config.toml
d_mlp = 256
norm_eps = 1e-05
rope_base = 10000.0
rope_fraction = 1.0
init = "normal"
optimizer = "adamw"
beta2 = 0.98
lr_head = 0.00819
warmup_steps = 404
final_lr_fraction = 0.0
steps = 4966
Each number is 128 + 24 x the weight over its row's rms, rounded and kept within 0 to 255. Layers, rows and columns count from 0. The size above them is the row's rms in percent of the matrix's.

# layer 9 attention value, 64x128, rms 0.111, rows 22-25, columns 0-127
size [105 106  98 101]
[[ 92 126 136 115 125 142 160 101 175  66 107 137 114 115 106 136 139 137 129  78  78 102 115 100 147 127 148 115 130 129 163 136 105 116 136 159 149 143 143 115 153 137 103 115 127 143 181 139 132 107 114 114 101 128 134 143 150 131 136 160 102 123 149  98 164 122 101 111  97 110 116 115 146  97 130 118  96 165  98 118 157 136 147  82 157 119 127 124 120 117 124  89 139  87 123 147 118 212 103 150 106 110 139 152 104 102  94 119 165 146 136 107  81 103 130  94  98 123 105 115 156 136 116 102 124 128  94  99]
 [ 83 130 150 101 127  93 107 130  85 134 117 133 122 154 136 128 113  91 161 169 119 151 129  87 121 120 143 148 117 144 165 119 106 150 141 133 145 136 133 104 145 125 115 128 143 133 115 127 116 143 116 150 149  86 127 112 127 146 155 134  94 110 129 160 100 101 154 141  97 155  94 177 157 152  96 103 123 108  90  86 130 105  94 146 112 142 164 131 116  99 122 123 100 130 132 129 123 153 129  87 110 124 140  66 121 137 102 147 112 134 123 172  77 101 113 110 128 146 140 131  89 128 107  65 166 165 151  73]
 [166 162 103 108 143 129 111 122 147 168 126 119 111 137  99 146 118 127 125  96 170 129 140 155 104 139 168  97 141 118 149 102 136 137 153 117 116 134 122 161 117 123  84  80 142 115 126  77 147 168 134 112 123 138 140 138 137 128 112 144  99 113 155 109 116 138  91 159 159 127 131 110 125 134 120 114 143 135 131 187 127 164 107  82 144 175 106 113 110  67 134 185 153 141 111 101 133 107 118 126 170 132 102 153  99 102 145 146 102 137 141 161 151 137 180 147 119 166 155 187 136 130 125 146 129 104 133 149]
 [127 118 125 160 134 125 128 126 137 131 144 102  85 108 127 121  89 160 141 102 133 122 173  94 145  70  82 152 113 118 164 118  92 100 140 112 127 170 126  95 135  93 136 146 138 115 144 134 128  94 124 147 132 103 130 111  98 185 154 136 128  95 152 109 128 110 118 140 145 131 120 160 156 126 113  73 145 130  89  80 126 140 133 131 142 137 138 171 144 147 152 107 132 122 122  99  87  98 155 132 130 147 124 106 154 145 129 137  83  85 104 151  89 119 110  88 123 127 120  76 103 166 117 155 129  75 130 140]]
# layer 9 attention output (transposed), 128x128, rms 0.12, rows 22-25,86-88, columns 0-127
size [101 106 100 107 108  95  91]
[[126 104 126 125 143 152 131  69 137 179 119 134 143 170 116 102 117 129 126 140 130 162 118 161 112 152 161  82 124 126 107 132 141 133 154 176 157 165  70  87  78 179 150 141 114 128 147 128 147 124 110 148 121 132 161  91 141 125 141 110 111 123  85 114 116 143 118 118 119 136 167 142 129  94 127  97 177 160 128 113 109 114 131 113 146 133 104 115 111 137 166 137 133 126 139  93 100 134 178 178 124 129 120 144 128 147 116  82 100 139 115 159 157 108 169 141 125 146 106 104 116 120 168 146 133 162 150 145]
 [102 110  85 139 170 136 118 139 179 175 163 120 130 122 148  94 113 105 173 129  85 151 138 172 110 156 103 108 145 137  85 130 143  89 185  99 128 153 111 111 128 106 119 109 113 135 170 160 131 159 106  79  88  86 106 139  98 104 119 133  95 117 107 127 141 139  88 138 135 140 128 162 106 120 124 119 127 119 105 128 167  98 134 117 104 107 108 114 133 142 149 112 100 133 118 177 144 132 163 146 146 134  97 140  89 138 131 124 117 149 110 110 133 122  85 123 158 134  83 111 129 106 117 122 118  86 106 126]
 [ 97 188 130 128 160 118 131 177 105 118 165 125 110  95 129 150 133 160 105 125 108 134 151 144 111 150 153 118 138 182 112 189 122  84 111  97 131  67 160 134 146 130 144 143 125 143  73 140  77 119 185 147 165 133 133 125 127 159  83  87 147 129 122 144 109 155 120 125 141 127 100 111 127 129 120 142 127 135  97 153 150 133  83 110 102  91 139 109 163 141 124 117 129 133 108 123 145 120  66 123 106 165 134 137 132 117 102 123 152 130 134 132 133 126 120 140 164 109 120 129 132 175 111 127 131 150 141 157]
 [ 84 111 101 112 124 151  87  53 123  99 132 160 162 127 145 164 115 133 132  92 105 114  79 162 141 143 142 120 115 143 148 107 170 157 119 103 158 111 159 126 171 106 153 120 136 151 139 147 151 143 135 147 119 139 119 123  94 102 111 124 115 138 107 109 134 100 123 135  97 102  98 154  97 137 143 118 127  95 129 136 157 102 162  95  94 163 158 142 160 138 139 171 147 157 148 120 122 125 140 141 139 119 125 156  85 182 142 123 110 135  95  94 114 116 110 144 165 154 162 140 147  95 102 130 131 116  89 150]
 [134 164 128 175 135 106 120 131 133 147 158 132 139 120 136 158 100 169 149 131 141  99 116 115 136 120 118 151  91 130  91 136 158 148 124 108 124  48 138  76 136  75 124 122  98  98  82 111 104 140 117 126 121 130 115  85 106  94 124  99 112 140 103 147 101  83 149 163 120 133 109 147  72 172 138 133 137  96 137 125 109 145 109 160 125 124 126 181 131 149 114 159 112 135 102 126 180 107 103 105 121 127 134 133 134  84 134 163 113  96 141 148 121 109 123 112 158  95 157 151 106 127 119 148 137 115 146 144]
 [146  79 103 100 140 128 138  99 134 120 107 127 120 121 139 151 143 131 131 103 152  82 130 146 128 166 118 125 160 123 132 130 118 126  95 166 122 130 128 138  99 119 132 120  60  69  99  95  95 125 128 171 137 174 140 176 120 108  91 172 153 144 134 134 137 146 130 138 140 132 165  89 131  87 126 126 182 119 158 127 135 169 154 110 141 149 133 147 138 102 118 117 151 106  57 148 106 110 123 126 132 125 126 142 105 168 139 155 126 104 137 120 143 113 140 105 119 122 131  94 173 162 156 164 103 124 124 158]
 [130  96 117 146 145 160 171 137 114 129  90 152 162 144 124 119 136 111  94 195  71 144 132  91 150 141 122 135 124  88 156 125 133 118 117 102 132 146 130 143 132  92 152 153 155 180 164 145 167 112 117 163 117 112 158  95 101 122 187 155  96 126 167 149 149  87 140 103 124  92 144 150 108 125 141 152  73 126 125  80  87 111 160 141 114 135 129 134 116 151 124 103 125 138 141 118 150 128 141 127 154 106 161 139 121  77 114 117 150 130 134  98 123 123 125 128 139 138 105 141 123 121 138 148 159 127  90  98]]